Weights of a small GPT-style language model, trained from scratch on English Wikipedia.
Training: a variant of Muon for these matrices, 450M tokens, 7373 steps.
Each number is 500 + 50 x the weight over its row's rms, rounded and kept within 0 to 999. Layers, rows and columns count from 0. Numbers have three digits each. The size before them is the row's rms in percent of the matrix's.

# q: layer 5 attention query, 512x512, rms 0.0977, rows 124-127,251-255,379-383,507-511, columns 0-127
# k: layer 5 attention key, 128x512, rms 0.0932, rows 123-127, columns 0-127
# v: layer 5 attention value, 128x512, rms 0.0978, rows 0-4, columns 0-127
# o: layer 5 attention output (transposed), 512x512, rms 0.0918, rows 0-4,128-132,256-260,384-388, columns 0-127
q251 097:397563540454488573378587485504409540574534513578571563465502526472394422556456518486543536526472522575524512535498457500476503486451481482489494354462529502437581475601548490383502485499509435516559421547457519502528523482481467516560486534484512454360530497532546484479443516412503535500507477569544482466425378477542489582523554432473377443491430530582528500525409498530416444473480
q379 111:598508533499433540464529517484437512481487580457495565571554538565530525494521458561413521510433565451562435396488512440434493520537529476521551519492479452566530552525665439637483556573511435566549494444533586532427582522520536595449451506529554523532468472467546513479482516441530478528487495552561490567504549492525514486604506506472562565409553433506516411479499510424497505511505
q507 109:481520470578556529561430522542479521569519562549575524506465530442505490483596478523500531523516524523505479537508445403499499515479502513437470486522471445458604456468474528600552497600450488519475472587461549497589411542496409426505493484472503446612382525514464485503557422536509532465433531486458489502483577557563500484478592523586613535478496522482515569551462490529597488496580
k123 098:561568569532490488487451552476524441427506569489484527520554527525505479497457459494465482490428423397459506443494501518383495556550383503517511493459441439553502573509500536526467530446554547476510599548496638470505499431532534530504506533457519426537454531518472566495452573504555473499500489451632388516547532428498562423561468532518491522510495486489476513445585512525389526478436
q124 090:495562539619432502596503452480522536433476537540512485542546476488574463483521448498529479521608445460557531541559581520496526583430604476540540528400574443515498478489589442512478447468505543465456467434495518430374452514527512442488451519472543488543506477462499546538455532443512514434521626519470482567526547433498416513586435525534474584394505456577474569497465504500513532484544
q252 097:508586547412528563461590508513507432511562534452473494491492528508580459446452475433541473520494533457482416526434444432474525460530489525565510615518517465531472575620441545503461407427544536599535457494499484505539466427497608499551518589461433529514486463450506548535542492529456575575530477418518427506571537503519510534561482488469469585485419542621504539462521524420530572465415
q380 116:439559535438567432520494515556532469459528596508422521455551484552497504527470525560427517507541448607464500587481428541453535540516423510416391546390492545577540494441496550526468390479529465531483473488533462449472458437450615562457571498547452495428545541412475548581536470460430519554434533488542510499495491495474574485471587438453439505508464480498486492550421424395398611560609
q508 101:479510527526474478535505509486522472501511539483478465512445436540520499470508499520457456521550419575556523433511572413405466562540502508547536498458482472500539541441500386468535439539527532495481487399510519461552540384501506485606508482464517546652587504452430470472460517521473481464473395592442567555534406495497500553597515515491482521441483499508545498442520493460386585480461
k124 101:581503551506525542507458466497555585467496497513545513430508472562601486579465592593455559569569480543501529542474424540500425488570511498385492553499434505542497421423517510586527513508483519508538466472518492526509476499431437505486630369549532451493597523462570565506482459437500516487518579512497527451492448537473555503558528566575517400482493442482512475574426489567444590495526
q125 091:526512458497484578542603531503393442520614605442539524361513466488552437451520408477514505492496567518467536449443494442420475486523421630458533477425521536456367522402499467535548504458544533396532515486547522497563512485534512552484527449459366553508462514526481425487530493493425467440508537498456437468523607484611556466471554542439465556430523480482470488453538443501478498504517
q253 088:518477564488542503572514524449497428394489586458414433525542472520501529512544525506457490554465473488511562415489515508482583588529479462377477573465522446488505514492493474447353475469524477450514435446524458433486517496480486497441572536446470502439471410468527425439463546498445451573440517542458458519569428476587531526548488511502429506458513519479436605594533479452458516531479
q381 120:530523522526433523499459556551528559587551450524478457508420482523415536460498476616522458522550502445425545505505479439478455482556409495568481537545488490445515505508506524465468560453362453536528471442458405433493570523470579572516567522543455490558495497518496528536555475578455519528491572472498536580488545554413535513525538522453437506499506448477585459467439499536551487491526
q509 099:455533533503440559412546494475447553487547505535366448481490510597468516471463490531473410512527492531558504437531550500468457477521490438425465447475562508495478478483497433488539406511484507524563539548551450462548511461568496569524479556483559427487573479440488524456560557557506498481581514472390523399492520496574515500458513403581435443464532489412445464467481488503432619550497
k125 096:506516477486537521538490564523553565542524563473445441514448509481508460536538547516508543611524437428498548475502485498487528456442477523531548525553565500507572590434515500530494608556445518555470508473545609431483536449531555525469444467574495524524538514444495456569527533515456435466511529545443529645430526514500489526580508460506522483528519458422546555487522543483509425470465
q126 088:556529518489533468538481497625475488489593565475540544452523470406545533366420511480496473450489527444450481545556479493535486614487545491544431566522505417494502523470481455568618468466544508530450386516516493488436470504511494500528482508538480402518518531618511532455547423450480559541507600485440472448497520429459422565474469507468513552474636554494506556444545522423393569513489
q254 088:467430473483501504508531411505613562382506512436553550506502512463518471547513549457451497479386561514598483472493458467489426466393535517557443555505520437485460391490526507471561431600544476397576511469595452526489566533575532487520524527386408453496513500498467407450540421488522468586511505541529598481530548581523513574513527532480471435548547570528575598441583520540489424533558
q382 112:524488523494496488484488467385504438441516523504546477471655467465421551451565470583506519471485470534498563447580538529565564517567472449600524501564551519480475419554426511440535468536561400481475546563608354509484569552532437502501478474453519599456569457448447463529537594551572501470459469614593432545585460470505505434560405505500515534437560499444501537475480504518483557420509
q510 103:443528551521421529423572451498482444459482418516471439465535438462501552516415571412416487481467542488461469458566454541553482528433548519559600521443459513539501543510463468478506565538509533589465564463417456490391549475544483489375468453460482476520443608379534531486465431559479450461536492433524490498465443549470386432463477598500533554551472545534426456540551556485509509450442
k126 101:539568538518464489475476423411467437531475502495536572472540540609439446467564465530432509496470456461450491476563585460565538457384396488478571537485530483400441475532517553421448432510526488496450553487467472369378445468546488453545445442510610588410530518557472425556461595545545545482511466503503541510450519496484540525473483490484470453473573500507433427484419439528549516499439
q127 102:442545523422436486591575452574563556478491464456496536445516482504491524477476505508507571444507562507448535632543568521428500507406503520515496562495485496584557503532444488583519543499429486580596506432583448569505580466518485517610505537521693478422537449624465451472510531532539585570571451496517518495435462429525533442495459497422504538515504525523502423408598554489516513528547
q255 092:447568503546437478562540569556556560533459548480513390482564492524487498542519576550493553488458526493426504489549479606524454487569529535498510508538490485510590481416454467520438436403557519537551487501550397593590499423526540542509540540458527468556464518547459496550434567426515544481470540449483490517483482448556528498512472533461447526487498450576470419493440462520495565432527
q383 121:468487524560528519498539528491497529457521449494590471465545332503509507489542420563581580536506394514514554510453505477560486599547430405496488472443431485436486436454410487444505590515494553512488430468415573483467570495423417495594521455507561538469478513545507491590481472517524560520415552476395612551446550574491519512475521468542515546516471431577528465541537516494567533527446
q511 104:460449495487501537523578512413501541477491542595476538488506430525511501433527492470565534641532481538510521429496570523544499530555457524502630547504463483500482529529453494455450590478509410474382480393486441487452610492500521408502501520555546502540506486469611494492545480508561534465562565611523598520475572481450514536492533412483459527475488438595460515595481494514527473535459
k127 111:534470478503545537418486547435453469505613506500498510379616399458533552444515446530544532448462494480494573501447510448496564537579474558486462534473496504449560518469507499450501567554475507459467558583439566430485589471437514499429441539503397620541489457501525496603563498516434408485475553449478548649467532572528527578465531485537447542545462440529506439494609483524564531531455
v0 106:562489505498532497482531503469496405437510515552484533484445518435517443417506498543611506498511524490543511484523470503406556475614400515516502473490480431530409528438442511559521479461427455464539575517512520497405458523449508526625538615510452577507539481508594466556515525500485493497392616552548552485600526567450578534496459514540522510416553599443500515431482490449435432488486
o0 100:488480462524524509560444403467452445521553479472553460482469524456466479501487456559522549519379570508667412479498585557551558522485508424529560467400535568526530454546494478482523507427497515424541496471508431511481494508489470556501482472486531584499528563559530466437502420583458671524460489502557498581601497486563492549541427451450484474520443454445583378540367501480466527549543
o128 111:469481511409576517612524489507516503511441468415581579508533461505527515535537510538428442505550471528478458526449442544567559527486515562482552599562484528559539500540501543569505464470466452445456564450412538497461467508511561622491554507462412489523538455445516384493605389506559485523616479493521479500433571575446541550512569542457582487435496546407595487453475552531497391483584
o256 105:496542523426469459429514511493469532481442484503560489466567484563547476474421510424556516546462473518343557485512428453461376501491583452584526499478605432412519480412499438500484525546489417496521464526499454584584440541523519487441507380485584476520485580529563472510457493550550449446491489512429495470500441509520498503540547590559462483479580379601452580491481480483583498506522
o384 099:484570589478537438520499488574481546546539567662442464529432545558554587551524461398490573450570531441537578471526496448533501433590506585427463541527402503510468516467492532434435507527577563587540499495441521407569515486458428448497440496560513402510548527496352552484528528433470434513445522393491414515446506635490488432490479483494449465493535516489478520537533467556482562521454
v1 101:476466534479421446482381527450408490464490452557480508444514435617499432440527429487467463559497487614545518527399574514493582499569496429446508466471412423544449445519583423572532502533473455470530491464509570392583486439482515524507482500570476463502383535475523591535465499529510509544523444448492505498503405462520460459440519485526409472537531470511511497510469458479577478415573
o1 094:439546528564502461470469547484468464536590540502570460563604513528503560474504418490559476582462429441578504449497515509412518559511508495498539489496494535443490580628499567426621566423496579553494473514543506493552504628513674521565439542464549524435537514462581542481523476471504546501536519493504534490500418487495503544560518603573485551442512522497486431502431588541471467532551
o129 106:495581465468400487483451399446549538553449478468475460491546502468461453577449437511462459488447474553492425541437498483490544556467510480491424528509466463481401544518436497469409449548448519483506423397449485538496478422559529517471550550541553356471453507464429410513502478497530571468515453485426483486476404467496517522469476573547487588521540464539486544498510475519481527473580
o257 098:542488389611536540502533540510469474476442432512455503476478477492460532527496640509528484422496489461443482446609466454503509452525523580590452498497569435528508532476432520474488457497503500484468654480469440621523503572529406576490591492500484534498612443484471492536585450449463410497508607480491480476619592384506511505445490438429536444489491505497472511420455506542497543509420
o385 095:474516581446593528561483447567476545558473494392474483389447561512541494498489552582522521526472500480605573558490451463486447411463496465460649533575465560634572485382429531522460452497524463452525451580536520482480489448482482589536582560535479447580442491461531496542444484516387540452530454483529426467525510577477525536530494475501521471531488563367530427454587419417474481511507
v2 101:467541540578484496586482601503412525506429463489465455499563552483533515447436492469540542439409610497508449464457531420482482427545540518477476601406496487528536499506540578484517513477492551576480379534432484510581538468509428456548607375526517503451456492479505461405552551453578482501429586479545492497516534443422389488552531515546444472500479545523407590587524549402490441490438
o2 094:409461532501525480539442577564521576521529561428529423542629574433590450592444415489468519488453549469482506434449521584550469429568524490552558633460443470550530389538520512439375599530489446467515497557544457532528503659523507500509512428477547418493589489480462544592439377460484539506557507482497484515580520525479555594512498522531542440521444571507510448567422506524541542475466
o130 105:425543469527556496538537526444595453532589469488436535536489528524469512550565436497501488477589531551489565442487535469449534598503483514448530497447469428438474429512605571535393523520505542469519511448418553454554501563579537426530569493496483480468565465515489467522571551600528466526389446513435488488467593474649594498489496413576484429494488510513490497517573497531509497477564
o258 099:484486544484506498510527393486507510463553455568542581424380442525486525383588525539482612436648386553482382503480523578522486457475474514514541422525422583486563647400519483509540492521506483571450527474516536391469507472501517587480472503508474539508456562467487511433536491463484454438470513492518493458542403556488496480497572497425589573502661394530507495442552527482528506589557
o386 099:537456475433434529471540547483507379496421479480541419480521408529477522562543594464525503527407529425517515525456478492510528506448463499460476598529622487528470505448471528514627382479425570536511496489493503452540536491422453546562473505529528483529385486476555477515452548556474520504551473494468568512387513458550431477430477553425454497497384503426444586549501532514443446488487
v3 105:602493494561525490464452554435485502472521448581448457498503522464507468524477531542459510470472499440491450561500526461534479477416540476522536484538503429535432521541601453455440645482463460462561529512545539498487459502459519506555508521483485588509419578499562588527520474462612428422501530474496540529487531565459490527498476394488508408597480491472480605395532539489460473535459
o3 096:546476451539477542547453561503504565437447491464525470549421572409438582518499512456503467504452500489452465539577466511507458437537409481484526489523502512438444510520492522479453476527570530461508451434513503512536438593519486506493468516505491442515421506392583514587490496496469461501591464512588367422504491477572450374502453605491486627555499477462509478463425467443566510578485
o131 102:509564490469456455507492503479389446458486513558521540531525560464565471514519473537477492603441527538534532477536541518524484455464462498508481546443509474449472512519510601530416482542462523600493602419469502475436407552467483525576465489494479454427615530529473440491503400506597508471568591527523456367461626549560541552405511514442568465496523423473524524514522449562639480444540
o259 104:465476502456476496496467480562509413512460602538480522381532438527512489432463520491441473461550521503572555538394396419493451528532520475491560447494471490531454519476439483538579360468520451484458512506451462487510526429592510516477521459538509344454531470533415533431412577488440460540472456495492454551501494304489591562540509509512474412512460479531484531496550621500474485492576
o387 101:471507457545479524529539409429471500558510436405536564475489488495498508463525554576466471497575483517468527469394578525490504528517547533534511518524564480495567428546518433427539533485399453446467447520522459611396463414431514556543449505545486613527461499564553389470559483539479576504554524515419581481536437643518485546537524422559467537454528504486536465539572481569480483506434
v4 101:541457505520524594488501507465451500542546383590600435484498482527420546513420539454476563547380462460443364493526474505516527396535468476536557531490556535472629440462481524490519482487468614454519437556550627681471446414613494524554559557546552468488489517594535549515494531461529560544471427554508494535460458522531523567570532466497545543532388401536529495522487494535561483500465
o4 098:583566484381464442483451498454533525519477446399575490513529522478455553471404478607593583375534509498561569452557531519463514551491568429540515528538532492553489497490473468470596457496514489447526542468652440509478440484349430522518400610527560521497493511456536527410542517513443494482502557525449496552454538477515425431440513441554429494547498540482530404531493437486589466497523
o132 101:594590440476511485440514510593375476513608430472461449450462486480454466517574542548479436431478519498465465443493504490624468503455451572516507369513538415494606527560543450493470461487465548506496564478483551526545562367496565481499506554502529453543548436600435507457374503451443508481497480471522518463430409537475436451609481451535458497420481450522451441547457514522547535379494
o260 102:440496442548553526458491522522511389483529544495465565451482569454510529558490487510495502573556432549501563517552472562528539426550517539540466476522482536512416554511464513555526516546524380508471441480445488432537443630514514481487571401490452531493605509423494487570572395542513456504526524508555491474552559393469505491434556501483478500512495536496511598462599561456430479532402
o388 100:409534573501491476433425501487548519454455594495493524558562503480581500498551475471553539520447547464451468426451506517430432508366507476475502543516514446467467500501472535376481585502490566608470543520368510481506477502554537470610519451489481526475444482542521494547495530500547505529402515461500514510526525446522602482574458574455487495437447514512502577507505537514419564561546